Weights of a small transformer language model.
Size: 14 layers, width 64, 2 heads of 32, MLP 256 GELU, vocabulary 1024, 0.829M parameters.
Training: a variant of Muon for these matrices, 113M tokens, 6867 steps.
Each number is 128 + 32 x the weight over its row's rms, rounded and kept within 0 to 255. Layers, rows and columns count from 0. Numbers have three digits each. The size before them is the row's rms in percent of the matrix's.

# layer 10 attention query, 64x64, rms 0.158, rows 0-63, columns 0-63
034:093156120172092103087101102184199094108111161157115130101100095153113175123127079100122076104160096162109108155129145120152088127150072135100101122106140154165226128101160075132104111130173125
075:145091127145096092076117123149161149083131122128133137127093190145166108072173110114083168133140194155182115160149132110126119078142145169130134076157164141103168106175185053164149108142171133
131:120102105116072075019095155115112126094136151135137114135107165119154091126139141119078146136159146120173111121133146098129068092110152124141131064146125119085159098180177040153146128135107094
060:085085157179115123131101141181114105101125076172122141139164163134156134144098099090133170155109132137120094121146147143080126106093105090155094088121220136139115182085160087207102143126178148
044:132096173173065094168106092099088131161094181152154130157161087184177128117074140153136159111157066128142099152107116132139095158128140135125145107114094057070161092090156116165126107112177132
060:167157144125151119188159120166159170180145191184176166132150124198136133150122161150181124135190124146096151180162147107175110159122143172123167126139160167096161138176131159171125156122149148
068:128134127148122126171153171155150166102176164148134130143133166168184155143142127156121205172171122140123176159128174098170111110159120169167165100150153160091145153204160138191164181126150141
063:132120156115114168158128124180134159158083151145136108102108076103122158121067121208127106090174127140120073114149112131136158142134105157105105131102176178135082123032115084102105085078090108
069:167124096075128083140100113100122091163149129110150075085096157143157141171149163054144108147135125139160111183164145092119127079062077155103112091161156137095081105144137094131140073076160150
067:119156127163129138082127206118182104162206121105158109142152160138148136180141114154120116157123099130180078126158151103152138171099090103178189129111203107149092160105135086151139145153129180
076:144176168077142088144149095127116112179118109130136158127102048093096072098107097111137070082138107120091150154122169113126098121050093126068112131108155139131131115065095122094126077154170138
074:137137168122134083181113178132151137139160152144111150112152138176143133138149152197163201135117163113126131115155105155190121124168173098198134125126102181163181142108143143071114141198113177
079:154159076118118140162176151186194145117152128135151076154158188113137094091134149171121167144145186147176124114084158124091157201090138172189108144162138138107123129150153152154094160093128146
070:101112078098134132085105119135077111132133129121098103143126086121088132137085129083107148110139102107165122123093197077038096110105080062150129071121096086091066122144112119140096121098140075
074:093163125078112075207187144190162150114150124131094156164144140167129171126127124183169173115145111163132138097133153137164081151139131176160195155142134134125161129147143126117103186198120129
059:101165127057146141083138139076137119124156121160130119149107064126138121045119097149144069104118122094103135057141131111099184115088074123097136116109153159181089099075122112091129076117135160
065:127113158183139105157110116119059067113137062097081127108149109078122099061127089116079060094085085130138098105153159125102120116134098134094135091084098132144120130059137166129116144100170147
064:119091112101120144086144126108114065147139152084163133144094141172107120101189118062145091165132142164123182136147093123174198091174157126115062071135129137164142151116149138159204138093124126
073:151133100088120121129167158185225204101124148139126157125121122162144144103144134203196159169132142114166120109092111155159092134182148157143140094136140157094138151140152146169091140079087113
053:189192140150139158134127112076083096077088134105158173120122130127122105088188145188199131135132183162143121138126130142173145162155120148107145180133145101180151112165114087159129165066139106
069:144107151155128126024128130099115061094119111121171145153129164196207113132168136095139135105138111118147143172181128175167172117122123113149060143096122109113109121119177117129118075171117145
054:099206075135154139083200141145123147159142168107115083192110192189112137120131141159123167119115162122105093113153136133197125151141155162129086099081125110115150138093129107086186114110121166
067:176118123098125080137130106134151112125131080121105083123115180156161135067121104178148086161137164151142108128215167101114120132166071137146222114168142154123114135118117099140084106085094079
076:199116089122124157203176122183183138125121139123130132112157168154154084092154147150151093168143173165133128162125137131160187165110167148117084121141166101096151136078163191133122141084180130
057:138177176160136104197161096152157116119139164105179175130074151133119128137151204133158153135130151123136098087190099137147061105080124164128176181099110150136111154133172090175107155146139142
056:080160112158064135157141190129157126164144111164164087166100122179136115080213130135104084137158123100143101091095115155125063145125153102162117122173143123149131147115071095096097080101150086
069:088133133174126126162139162138185167142119121141098113167124161158147132102175143145161226164159128156220141067149124139168170148132119137130121158180163117154118106175139120133168191122153123
061:120146123120129132087110074102095099160070043113144074153053122089114169151141092113099124115140159097157141128162124114163145141069073143100145151173164166204152116136102107153140133090120112
064:107172119111136125196113158118141131136104125143081146155151068124087077139114114125168078122106173082109088092054154168106163148132104136127130135134113167131189146034119082169102159135157133
060:109127151147118169079113159140167115162195180152151121154113149124160087182189134171173123113166139146142116076115146129158164151103158119171111106116171144139136148171173093166164125219163127
067:175168090181142103092087223135138184139152108139155109129127146082150119162148071121144063114114102145094133157127078119148088155100135160131113100129108186111123106184108117135198099118097141
068:150175114097149124118088130123147115086103112129075120160123116158117117138114103048166096079111113138189079176101113112105188151090033107097098162131138101141071106099079120118167112120139133
044:087096109088096143115141097128111145136087116089105122086112109098089087084072105106127103116097113090102130122069103060122133115130079140085075123086098076110066094105102119120106053119101088
028:168054105082142085121126152082122118063105115097114112111125171125132149112085105112098137135162202097105143161049104114115115089172183110150099121176101086110072142133144090099097110108113127
074:085102122143096104024071134114109124109100124100127108124101127101123093129096093107057127140126065114128089073122080075141086109108129144120114075104127080100111094113109083090114137104080091
132:078141156103113110105086182088119123179104092084067103140123156066120087197171126134154081127123156150117125119098137148112091176101204167094088101097099144154112125165133128181163142138137130
021:191123115214156144141185121182150126084147137119165128160133156127087165114129164158135142115160070177122140138142164127120097153122154122195197146112125120131113090157114146104198101176084113
049:165160140136125136127163158175139168139165199155142146171125171125163161138152145203146169174142156136169168136147189144161109154156168166195160127173139178137164144133191130145124130153099128
069:126156175138129172210148098128116101155145085160119109137131099152121112120126126116148125109095079129103141159154133173134200104089072111087139192127162123141104161112104198168182139142196166
132:142129110119122149158120178136082123120150090104099132143122140132179166093110117158116148154155143059201210091135151172126139109169154106111184146103131150124173097127204147117148152181163183
119:081160111062077114115095136128153097127105134085114162135133111121111054070065117129113106109089147111135109155131180123143146147126154119140121059122142126113135089141061093074152110052120072
118:146169113103104155203120153116149145122137051102132146095133159171089111169164162117069163159179115125157099153124100208119143174142186135108135150137146135089139162121102167077145150092083139
144:131172128157124161123149129142196123136157141110183122165104124211107125157150163096153157153106123104111156155041096124155194117128177111120075124056136156141125145139129169134171164125151182
163:106107064123140184086136120068128090052119080107121113108090141102134090082070101083082132102137137113123129106092088087080103096099100115116095095130141104116067156098112105177102119081110118
130:155093134106121136064176118109110153128142062153134126134080088125082117131164121131144080143097123122129193120181173099146073168150141105126064111115127190058116098070105133098090097130104125
147:121127096163153166128115152155117167160145144141158180093139170116102088171166182175130157111152131179162190168154125173172148112106152177140124120180140073114117125122126137133163091172186197
141:135144185106125145094160141130135064181146123128093130104110141125038141080125118125066181148127099100149158117104146159106142161024104143151093103143113133120129186102074100119092123149128105
123:098104102089095109210078087137122125145159071147077145113076119108126110112100096094126076159098099135082124133170106172066133100090091169148136067122092114117108161164118123113117119075172120
141:081108120035157107086099144114078056120128121082128142101125068123089128152158105102079140103102138183110161152095116094075122108109093112090097138121100118114102100120135138101142173078082170
144:073123092174122104142123081105057094125101103122073069116095100117104112131097123174131146083131159159079120145066169158127163121127101109138145124066116138135103151051093128111097074098102101
117:115145141079137143173126146136158063116081104120143142155100171073155191084119178095150133110146122126168150135141099132177134125126162160121140160121183115156139142105088225099154091096197132
197:134134127080087108090113140101075081088128082100121108093072105112101119099123113126103082079134071097094086114111131118095065098095033140080124135105125136094137084108086089117122103124096101
137:049082148101131152109150118081123120077155122147122092087131130152091109097171128102139136074020108113165072106168101150115143160127134153077104120066156122139125126087140092131151102089106140
124:154131130124145086140091115138120144103074117181139181108152088070084103111182130141065096102093136095146132143079116107070098101126181149040135174122090121162138148083131090108126145099153098
124:061137150154127148079136086147074174104149144079083124111110145123082105114140121049093065090130118098095120079133141098109148099139107121108111160117128099089060091130077167103159167146165116
118:187083136175141203154141160138148078136156182077110109073211121091098116146080135172184144138113087120141116098117114143123112142110133118146159138105125128148105067154073131105159155171144140
133:118064126133116109124092118120163136075139138147092079154147181072111169145141108082074107131133100191117139178104140147158159143114110100122058166110113118152178119082088138105116092214126142
162:128144180155144178167158165154178156165179161120138126150121161143142155111170121166140198138180165180080158119157090132143132132168168187157133162145150147152148148136185178107128187148127156
102:157084169190160146106169095140123067127134145167110151094071143030154106090168131178130117156080107147124123101120111085093095139122097137094128154127124139134116129104109128069187156104183116
136:140142090067105169115126097160131152141108133169125132154092126068116137167067131116094126092107126102096106072151097129056077113089120116130153085117123183161120120047100096119079103159091164
134:104131091164093156143090120150150094150133131110139116107150123130176130124172081155072213173052123138099179121174114158173143082159125077102120138139148176175113131151075134153179155137110107
118:154132127137090077175074101151160092173119150120119159099121129193127146137091126147210132095078126135148166122117123108125157145128080159087080085174092149124123089092127057134095129116172185
133:180095134108096149177124089094121106089038099106091135094128141121082081120104097084170136075103126095089155180155069179108116123117157094085088158097096116123096104130123163112111126140098098
119:142085158093117157159136104143108134174131123142134105100188140165129178177193211107146186120175156122121114162136140110101090074131191099168167173140137158155113154135104105084174108132130102
# layer 10 attention key, 64x64, rms 0.153, rows 0-63, columns 0-63
044:036114179097149144132119114134119140130146115132118145114133082161149171148117170135151105060149197131111079155126154122168162161092089113155126151132143082181156148098116135127179098039100110
099:133065106114127150106087095099128150098121110076169095087110164114081076110117113097095109128105148139119126191123123170106160079139115133067123110072103146172121160122156076075134117164041122
095:143165084144165166056152129147167172155167196122165093139140147080125100135099113155118164108116102132113184136041146137123144072090197123126138093116122146123159101161157165112136089165149142
072:152113130130139096099152099171073143097097091082097131167134148076148131082140112101100116145047070128114140129119122063127147154074101111153122083137116144104159164078105058149131118072100176
040:123138050158159107127113141127151151132135109152179154166116161060119177152144148123140131108094131160142164112142137149087102166103148138085136108106089158146150182087175121187026098105113169
059:153153140124148079125163116081181151130173097115092161133128181141139073184141177126156174128135114121136115141069153117206115133131164112147176144129155105162093126202120148134195180146133090
114:130170164183144119200147130173098109121143086153137132071129138126177172124162102117112142165148104129113137086201089073189130157131112181141091102144180137130118151154111126167179151080141169
075:149139199116058188141116148140149160113124130137077115164152146180169169105129113180138158102179101150128155166118156183176187143144144141143142172119179111164114145067156126169144133131093160
073:101120096048116124161152082154132156145114136114111121140138227129090131132132151092116121131166156091144140185132077082175054148086128122164101159142195107142089177143118104143153150135110103
062:107146136152103112124124209127126117122182118089112111136095182065139086076153160146056088105152069127148067114080118071172131139139114119165165135091167132109111151091076116137147127131127169
082:132138134116111148116101133151138118137145181149129161127147063148127205129143160129151126168188180116153129180142090134131155189128116152127102196155215097137145157116169151197116164114144179
080:139119160191129129117123110092143057119118043121152092152106046093099124146150138130090164072150122120118137069149131070132075123164155132131151151090057119148156088105143084136113126122128103
074:116139102072131146173150138104194123106137116108167089065163123133071121085156071181104140175120134145157128146090137098152116184115060162106095109075091119143139114151179137124134137182102086
073:083134093086195147079098103149113149178127200135094116119140190152115140142130138123104173170107117121171216192085131144155159127091141102124091074099080160119119133110100155108138151127139113
069:091059119103125171176107170107163127085141080126193074136092084099145152149145086184078121101118114142117186143174167104115097160105124174180139131103155139156139079121120111104128116134162172
059:083140171115081139102119092131134074123164161141074156083144115133143162116159163166118127113169112082089103145089149109120122138183113149191072161179169117184136122112114138145054137124153192
071:139109150146172098119134094133100102092094171086083143138131134072102177132155111115091114173072089140117084101174146113130153170146116157132154121145200167171084142088096093130087125074065161
068:154091066113164064141162134097108061135111076119113157098096148090111130098119170090133072055113173080128109099148086077098150097132117163124126145179109125099129146128053112143112127109120116
075:112110117131089195122161142070163185099154069117174079116161102138176087152122141166114170080153110156095163192095162158133125128139164179137137121088093092156176134105129135124139103128180101
055:102095145138128176157129163104140125118091118126126120081113112167125078122134148162189135127099107083093043171175175154142163091107147110120123165177145133196155140110167207156137146140148077
068:112155097137121090068171122153133053092098127176145142135128136105152048146089128107165144072115150095139099136140109084130138086153142113156100181072124092112104205133114138171143067144118110
064:160115086141113161125151192128163111229177100151129167127105140177154110132129113181137144116164157104211089111096108174127108113157133151145105137087126112167086141182191117115123136149156138
085:059054123130101126183125135091100142069078127083140092103084127129129101137130107142097114166098100082100172157136175076173120132119153155146139160122156083164124156074127106065128074131109136
070:156142131070147112163147154092119145115127060101148152110205107157129142129134115161170113143091172156122137186114086082162136193134079176106138156070166091135167154112166146137110142148085081
054:129104153122072172191124163117158141120159112130128103164088106106105133135171109105123134135087148083152091149130102157147058151081105116167201147117135121173175166132087107193097091068158104
065:185150061127083150130139165150159125116153138122091082129131153182170195131172172168086170112123134089104074141091123110201153116167095151124169142169125112168116114176114130086148112099104116
077:118088113117147080146117178122091087104094024132146112118109178118134121095140125145069116098135113108113090087101186166097093153089074135111141092125123081150155130160054108099090142098115128
066:106061127163094113157132135129078128124061152166098131139055163152113153063110112096117172127134151052119105094146127145137139117085113187119086178152185104120134162149132144102130163113096182
077:121159174167139124174143181177177183121138169090111191166142082108134167171152132132089138134133148108094148172136132134122184166153146135136117133137145182174187121100160162146111194079148152
060:183192115124134067112124153155118077132184159130177131131069179134147088106144172191139073059149114113121131122077101159133143135078119120132150136110114162110134101150084116197100145127104153
071:142145094132102165191151128117083127088163195104158107101096130113190078126099189136146128124168160151118087110138133169153095160121163162111100085156194094099110112148148097149202093139116103
076:059134185158158129176088159173132138115083149119112161151162165146111138148142117102131141137157181126155085197138153116166142188110087150144041148124145118148129159101121194126171143152163151
029:153106121142130109085080148098138100056181129173157144136158147155163145182185132106119113165178084153145100107154082189118095134118165070149151129127149150122167153154115115109103201144077164
024:131122172155121169067122117140132088207134116075128128122140145201118171126118118137046106078110120079103084143183122147149140122164113138140094163142116125136093134100128157076125065180086145
196:164173155174160146173175153171151110167177137163151142174122142149174157169155169159169168119135188160157151189189151158167129145134179144168174147159146144146128135161146137143138149159158152
125:121080131149158115182123168127193130194098124098160106156047109089147116131157124148157140121105082105142063166111092115119139110080175092120122171164162111092129139121153100173123131172075085
019:091151101129106073165095117117106144133096111153118129093130101144201130118073114119142071108060186082145075090122139102109096091100123124062115083142119119117117122129173109133080128063181162
105:162144143147152147134139160143162172146159178146155167142172163162141161153155158161164162178172164170147159167153168162137151155168171151163151165166164145158187154160173163161160174149145153
098:100097129099135088120109110109106110133089046106132103088108123128115112065107077086069067116108094084121071036124114091121113121098058120098102123106101122100139132107080103098117131125124120
128:135135202116146099116122027050136097140074093113125111095122128110134088148120104142060139125088121107153110071131162097145129089126162123136119151144133109128136128161145110085045177099132156
115:128175095091131161062117173165093129071099158144109109127130062118107089100138119201160086114137134137148130185150089118154170080140140153081130110177144135148136120149146148071066171161119131
113:109161073139123152166126103086188155098104069113115119135128114156061133145108118201127141134183062186150100138122117109106104150109144124108137107080142147158188113200124115081161130117146177
120:156153111153115151192182145168148141127100063111132109172122103112130128151146151089139135082095128136155127101101086152167142118168077172193034157111127154145137127156080088150144192145150113
159:147124146143140118147162165108150185138122185143122155137167144082143125171175166180142147180169160137165163201154129123107162131174073100166179120127122172140171157120135157186161164082135151
123:101118078115153103064172113088137116195078123114091097106160112159210130118087134173083120107106095156117180162124098116114050140180123147129081167095123122109106156133105098121144098158143119
122:112098163118124165100162138124174105163095103142141192178133190178075132117119146189129094170100155141099094129129081151188086077161069133077167150098105120086149125141135127174099113129134135
122:096111150167113099124138129150182140096082092116118105161149112126107097103106199145133137193142135101129109145171211119128089103113089136110101146174136184125048152119138139078173101181121169
126:112139124139088152201136092131083082100188106117084129183143140130144130119134139109158120195109120164144153182131078056116152129053178107131136169132109155120123104152125075138087069110136148
128:099127084064178136138154124094170082142068127141112141131136121114112137109159128064195159135149081154121136134121191127129128078137165150149189109134135142105160108069138158188127172182172154
135:125115121137109151167138159161160088177167176120091140110112125110069120151102134107127107120179101101135175169139197125132204104211102142079106137087152122171104124150179085138091093103103129
118:117118178115091134103140131069115152098087093138149094120143141075100162136182130147192121099132124071108208127086089118174165093114074132127114091175163130131120152200117115101070104130118130
139:113151153113081207143101087128141125067081218148137168139102133128201174160146127186131102119160113144125144164112203171084104109127144123188104151107161136097114121140148120142138121110128135
130:098110118139101090115166117126123114115175140111134176176132144105139132123191070167149207053137094096152090143164138133138138160138137152128135138117061187131072164186150181161105106136155119
124:173125122132110139102136073130109160129112141116109140161176113106080227151102083136126161158160137116108071155072133157133160135144176164080089108193153133115160094082170130173176131095135131
127:116124107147155206180128099119107130156103154139144170175152178180129114170164123105100081147109131129153119162100134101123168193176119155127175142215124170131116141167115176108122152192120107
108:091109168138147146143119097155164121067138127114151101089131137151096058131111115158109068095100111156123126093098144140156070131072097066125120098147068109204083147115123143192118178130090129
139:105147162192168122152157139184180113134131083188123160147185147123169155142142086090157161099137153131146176156078152164122094155121090152108177147126151130105163112199170119094143128133077166
129:117098095167121121159099107049150097117163087043162145087132092127136114095142135145091115099138138149086142013118103112122151090137116168120161135123151124127093079102087104121129069133115144
107:134151107174101151102138124122123092115079133086154120087168134102153142115221106107169080171128099101102136139108100091175101180111141141089119085161128146176078142083113109157147078079072152
129:120125144139115155143104116075133160138138188118084119156149060141113101102103146078069144076127106101167135175064077178131072088095115157168140100137079141128104087078124125118081099108108159
130:137140162167144127163135134152114030130101077193107076135158126145139132120162112148060095100163087124135099103166057108147180101154161103132101077139078099100112104102117123147172120112107152
120:180134193093157159134099166188078105086132126117144138157154149151145168133095178091136174126116136183136145129112149093155102127144159156109115165106151181150106145144167110239094105129156142
119:142111151092139135161133120117127124128096144144138156114161086196103085132079120131162169109150106135122188123152090139080136142099122106149059159187156100152155132157166198175145041126139075
126:141085097123142134172161103144113109167135144143143095172071145174084169123189132106154138101145171131161164135163144140159036108164154097157156097185139129185132121183123105131173121076157135
# layer 10 attention value, 64x64, rms 0.23, rows 0-42, columns 0-63
052:137183079157112102114075139118109131115122136115120063169132119123067106147136051128161079152120177163131140090143106178089118113204108070088098097124133179070106136141150086138125133098134111
055:177213173086194128151138163126161177177134102125115091134168190144151165106139151124162146152145147105115119164150175106162095158164171137121155139096112167097150110112156191153131159111138081
073:186133105150130125168155121157108089134147172177175065128135170129127131194123106148177165127160201133175115115121145148187102130170168158174135181121140124090113117139145181127146063144153147
055:118149144146106084207124077113079152133129177137137154133190103175163176161166138165158125085173155179124109174063139119143107082131084114113137126096116128090177092118139165153174108149128099
059:157144065161097092138087101163099117126096123079159136101121183181120114174079108113106130112143137128185168139135109157132082113155051111091140111071176128111152143155200144144166133096114170
056:076133211107170131162176127120156132150145108153159126101110088096139056149133123104071097140127182163124110210102112172106147067174094142138176161112117144156140151125152134127143080143120096
053:156129163153136162123086181117126143133132110110099112126160111165162132070130117064131111065155126181075079139154231140130141092113113089112128174135119209129155100154130121119116085089105123
058:118110063124184141120117127120173109113132098219135085149145080099120133093159145191121127147127158035083130164115164102141110128125099098131127142132090071188157139119083107134107129120179112
062:117084096108113107101135106073094141135148110114080099118136178178121103098113131160173075061077121054083135122102118076151152092072148139140138160113168130140139158064142104100156119180097139
055:105154114115122070112092086110118097114153135099165149135136175089093161099103115111151088096155113139101152139170092141161098165128119140121122107174232199185134149134127159116141143162047140
064:168102083128137140141104134126121135088097133178092064124089181167180074081126092099135136117099134124081057117090082126069114106153075153142104103121163129100126106133142104100099057158098144
060:125196074177129166181167095099134102114048139140160126157088166101106158166097154083104121120111165132155129103181123163086192123125161172087112163124091124141101125143145161161110099159137094
062:086146089160089115116166127141111171154090079120084118079123157084100099105071105100169126104137079108083091094131105106104118046100171087118134124096122086122095148067096146120083151153162107
051:161077161135150148161118137118106121110093149154153159082164115128125094161126191158179066167088139058146124091103133081147129196116178132115114104051149141106131106088113137094149099153075131
052:213122116095130102091145109174133121160146155131108171166073145101180139170111146121119163136117092175102188097126119201159170117151161110070164143143146179143124168118106182142150113088138103
049:138112096166110159117082086098129095137105154130182105137107115113124160119167088072059142120130135158175197112135160154114107136134112140108102093121101137129134214074055147119143159181158082
057:117076169146079151083087176144121135116112080157086149084084127090084147114143055111074154143152179158130144145105076124097084125091077159103083099119083144170150114130138102112148144132178134
055:083092099102139115168147129192141105139117168095145167078133170103099159145120100164065172120096128151135133124096083120129131133091119116110118119074163154122053035119085112079138152178118128
063:205120109138098132117132131175153116110180111087140112132088123112152153125102074100143090157028075096136116090122134125075098051135101118088140171167079139101143142105136157107098130105110165
062:195141170142066122142142122139180108139118164158208105184095131116124118168144142100113142175150173109121146109189147134074144128080137177138150165160184152161137101149168130112147183125159162
063:169094115102137109187139127159087192149116158121100111093157166161177133156154170114106103138140164120123096115161128180201127163106136165171133144192145085099167115095180137126131087195106149
057:096155105130162103118118133118130093132118135107111180060136089120163124167195140106091123155123147041183109102125075174133130094080090079142133152103122115140100159168135128066140120130189076
052:133099164149143145126195143125113107113124137161126160134123165120171160171154098184115138130108123107113177168196147206123105161145131154122147137145159091147182043135111142162130190182179135
063:139075090152150141137084124157128175127125149081146124033076139161160158139109136109105120137168156111162114143195134159130139141099083139101140094136169233120134082167143175127113119126147155
064:108158147124104185102140203126080115175083094109157119181175154095145152157132132150114136175172165146160160147169111170126141178140156102175189167138141133141161146120121144206152131163093125
055:103116131107155113157122182117082125117129150170158146137147125209152125160148163155159153200142183124185117145185134195150089140175154142120163176162202129127150143126117147143130140149127191
062:160195112142161107116133108103217145124130173113138140107185169131094102129149170089174092073126079112128157101169100103128127107164168103082107162175144199087148121099129123129109079148118144
060:090158080145123069123067133108150099133091111118127070147096147111062110134133123098118125105059115105082118096123126138049148067130120124090121134080064123142126131105063134118117116078082155
062:167103113149178218092106125072180066081135077123074137162092101117068132149108128109090124117117123129077138106155142080150105154142180154159142139132128089119133188110173154097136107136127114
051:141112139102140141123234159145068137153130114134109122143092117044121131118113141147088115122131097179109078096133171116094121145069110106138145113114182132200132153071124123083106107144179164
054:117170120146156095119163163108129130117175119170149134200161143074084123151143174120114120106049106134099077139114135086092158112130177112141102153154154112108203200110146197161129120111138127
050:167166090140152066136122161087070126153084137165106134129082131127100148105122097144171130135115050045102150101065111071125129131100113166166152125097097122164163173108164112144110114091109151
128:152077110103157158120090131137138123113104134132100165172150095134164104162135094112143127156125130063159188073139108101164119107094200137088131096044161128136120167143045165112147130138074123
112:154147122145085131143109120098152152163174141164095083137170131131138087064116138108146142059121146193100092155110169091105154075122098137117128073193178147109179206153106115163132125132104139
130:126187063102123112146074155140166163146149114185179140105189212164180133145099156160152172129111066075142130148090142090171128105138123139155139122147079108175127115125163119099129129108130115
145:157140105186104182108156149143146120124140106199137173121070104143188148174123156143136218184116127156174169132135168177130146168152146105130163125190134139125156141120127158172096135109160150
116:097222120147199151123125157098118115131126109141098157109112152119027168105100095187129178133103161109119139125100135129129132148120167121186132123120146119109064179118070094168145096127113135
130:102086112166153105120116180115116120107111163190141087168143167098130093148136129138182138147138155100063117117171104171079135132154182179129099184171083106157128091136096098115095156130167196
136:139196083175088049144127086143092084100131159126157100160151170132078112195106105114139112099111130101165130087150089169107096092149116099113117138131177107062111133084104134137096102174127147
136:163124085081164109188101093121107136099091183187135161150102122073123085120171159130073159123128075155069135106127109126168097192137106101066097098130164129104123125119134083092113131083137149
124:109086147077119109140160137166091161117084109132156105071086173129136060111095150105107135123116120152146089143116127161087186111132185194115134138148156136117106100142062148142127080089069190
130:106140158146172084121092095155104106140153129114060146169117176147135102130178190200152169119109108144130163148081151113142136139155121186156120117147181125147197103093123191165178111114116095
131:102083096183140116173130085165151141119094166156137141077163169173126156075142155135142163137121154124157129186181089194140124167113164130143146135093201178164158145115133107159080176143137119
# layer 10 attention output (transposed), 64x64, rms 0.499, rows 0-42, columns 0-63
062:069169127185109147118095147149142057103198159061120142119091125107125154055134083097129161127141136147120124082177132097178136146128061143131173147087169108104129160109126106126156132158166149
076:062097122142115127225143124131130075158135083121099111159094159158101139141125103164157083128117103187141197134136118080173118123106097093140098144107053153133109123202163127137129121110138164
086:097152128093126120176115224146145141094100183117103149081117083095157087163109125138174160131124122124094171114105134142134125101094148156175101121097143132178152105098151141154023148155091104
081:136108131113125182091110157109119106053152141097164120165130180139080176158110163137069048109145168117118150164121156084182124103144059183097133125119111166160115101117107101128098156170148142
064:163165112230116180134158106119116108093148166124161084137116149108126136133126155175093161101143099063112057115095146165126147077092150152084164128137148151126080142107151147118048131132111148
070:108072086115128116164147181147140182172111078124141079129080146090114161145096115091105173112172143198094076152072053119165090130132149111105131096159167151141122155165137131153136104142154150
077:159081164105106119141107149170128155145141096091163092100105131186117172097161068179163115142145165104100093114170095120110176142119087096155094128103073159104138158123114092200163159104161074
082:153103124190090072149096130146146089135144071100125165103181134120143127144111127099091186162125120141111117141144107077157154189049105112110095184161094132131123089200100137135185139151112106
075:092074142085097137192128122144163136101173161160116076191175120098087131134137121091103191070142105105205079138129148111085094116095159159150113140132109146127153071150154120138137148105108169
068:094103158136083095134179059123145079111130153177183122175101130073113097104112094197081140092097138150134118176116135192147173141167090123129110128065124151097142149123113126166181146105130128
072:096135194120117058136077126120205155157103128067115116127132156123150129133128110173104216119123123145125099099148157163164072120130087192137158147168086073114118117120115120158067123139125135
088:058148145165154076145108159159178161126158111142161141093106137126104136160152136079139138136141138100096077059062199162125130154120131114064145146122130171134094099146157127068163106168086123
076:144149147095142110174148121139106131087156082124090121174110159146117062173101149131101194142098147145151156105207156137103114124047108084132131098120134155212118155145098066093114117145137119
071:134097156121147118125138119138115120133083155117075117199084088091128113168138139148146135123127060072180197108078164113161092155106170144086073129190165088143134138195145126122092153117134128
073:110154133168088178107117077126144109106106098161065140100141160168130081151104183162046128119188103130153138085091122107128126111179127089165176112094160119138162104099119112151093162148150189
074:145136123144098131154091168157106074070176119184126148121166111110106114141135116107157123149113154177027130038168113101153163130141089134058141132146178122098154114112155140144099116169149130
079:153144086133130133124129113134148099184149153168135116080121138125124069123137101165083032100139126164089122210197100155131135131186128116066134138177112102160113140101108113120138087130108185
076:101168126124107124108157145135095122146123188178111103134103109091117139127119160159135104124154151104143141160146165140172040087103178090147154153133168079201130118136146137075148065062110075
084:092167090138122144168126142126160143117146062116118165092131134126169169154108083147159157090125072106146157094147112121127144119187041124086084112046110153114141158117139125185151092167167153
089:104120132127143161135156182198132051191097138165092114158155156161178149114138120068122141117122109121112109177087088132140107130208096133096097105088092139114106168124077114160164151125092098
081:121081143128137126173162143127165137136046068157126117138179103131103111116164143127160127120161121101113112082081129123136128064138052166117167129164107174102110087203178108165095110161137161
070:202134103109161125109140159178124096123121085078106106097149118099087136110112134079099105123161113110069098091132162204151150098092112098151088156117185120182185126113179167180152146128136132
072:129095135185178100102120078174131160117159181145131146193154136178092100116107144087115159139100097153126090141118102150149106082122110131114042138182125134137096091061126132163153081172165113
075:162108179204177078159159154166153063119167070146178120087101125173147137122069154160111114104159140095115102133150104166124123096136114110071122133077105133119121102096180090178132110122116146
076:092148117145149135134162099102104167124104153143148122105109123133088078126151035106138203070119177102100098120129098171164162085122126117128121116156121103138069133143138217141175192143119132
064:075117156128118141204146142106110140095143134095138136141112195152151134146105145076128133107109153138132154073079088213155114114126068122170073115150189109118113103156089087179124127101128179
081:131147159131083116136131078151175166110122129134164145114094093147131166115078152154168161124098120107142165088074180167094048151120124043129136122136119139126158166147136091057144136189140091
073:110128197187141095128082153188123103115120111160111128088148150087164131165108064091145180061132154110110155071085139139124171165130140131104094124150143121174149168126150115167107073130082091
073:133147057138155080144092108150185164148130122142143154113101114079166122154154151109115136083134060146084114086122086119088136196116138133180137192153127150046133136118126100108182174141125115
079:126077169124078122164198118095152104152119065119124141188108140139132109147187147183107178161180118120097150120154081085122159131139044082161123120136167147129102154099100128122149099090110097
071:083114113139118062185163117097118115187154093088129153094148159091137113110099138126078141111145119094133178066167091105103154197162107168153133115138156200128120153170094119072100143162141127
065:147131116184135147119141137163140133108067145143065124191135090135134153157112104144055141142134156101141127125141205119135159156127089134147110135133052133148072141090108104119130125102047208
120:099066109134176108122112166078184162161119131148200154084168129128067193130097083148105155138135127115114106176104077203134164115145106137083161095142091142112110165108123149117140103120127093
116:073129133118188106098140072153112131068125087130149136096097131170139148166124115173123053128112100137110139093162194160139103156128105060171105162094166069153130093150143169115169160146129160
122:094117117055162138107101143166099133134143170109127204151105134171117135088138139109121131139193145133100121095137103141105067176126124199084107163156170100058136182069141107159111146110128112
126:084154183109142151117197157083132148159134126079096112219156092121084104085160122088132133085099184142143085151102175112144121134124084144096134168103112110172094151149132135099147088179130101
115:126112105083152138119115110138162171144142099107077117169162119165171146098147115154171066127131069115121106160042142120110095158185148109088127072088160170131163140118150132200158109122150078
120:163123087164106169156148130095096139093149089127156123112113093097057139118150180103151088143200125148115099087094133107188200097110109146114131139123131137107156151062163195187102124132114111
116:107054145066130153165110117127154107175131114137103129108138138129131111110135136182137104103167103164130112156139128094068181114113123152152174141097052132122067089143163169153173198084090162
129:130151143117139107099104178167160109116250126138171115170054097086107130137121114121108132121126158140108090165193160118093169129077162143129148100080139113159123088095146138131089124154088099
129:181087083117091146085087080067129141115158153080137117146152104088102183148195110114159142137115146112113129152155119080162140155125146106178089182108144126094171138113130146163202137094112076
118:167159108064106186139143157095063132193141110123157107089093128138156154127108127163141118185155128085082076117154128171077116105129134121128180126092146066122165134188122098106188095125137119
118:126189093134101118121084132112139140112158121129139091121126141109152168114104087156075130124156112129047187143074110054100213114174181159134151180119176114097112124145118125087147159153111139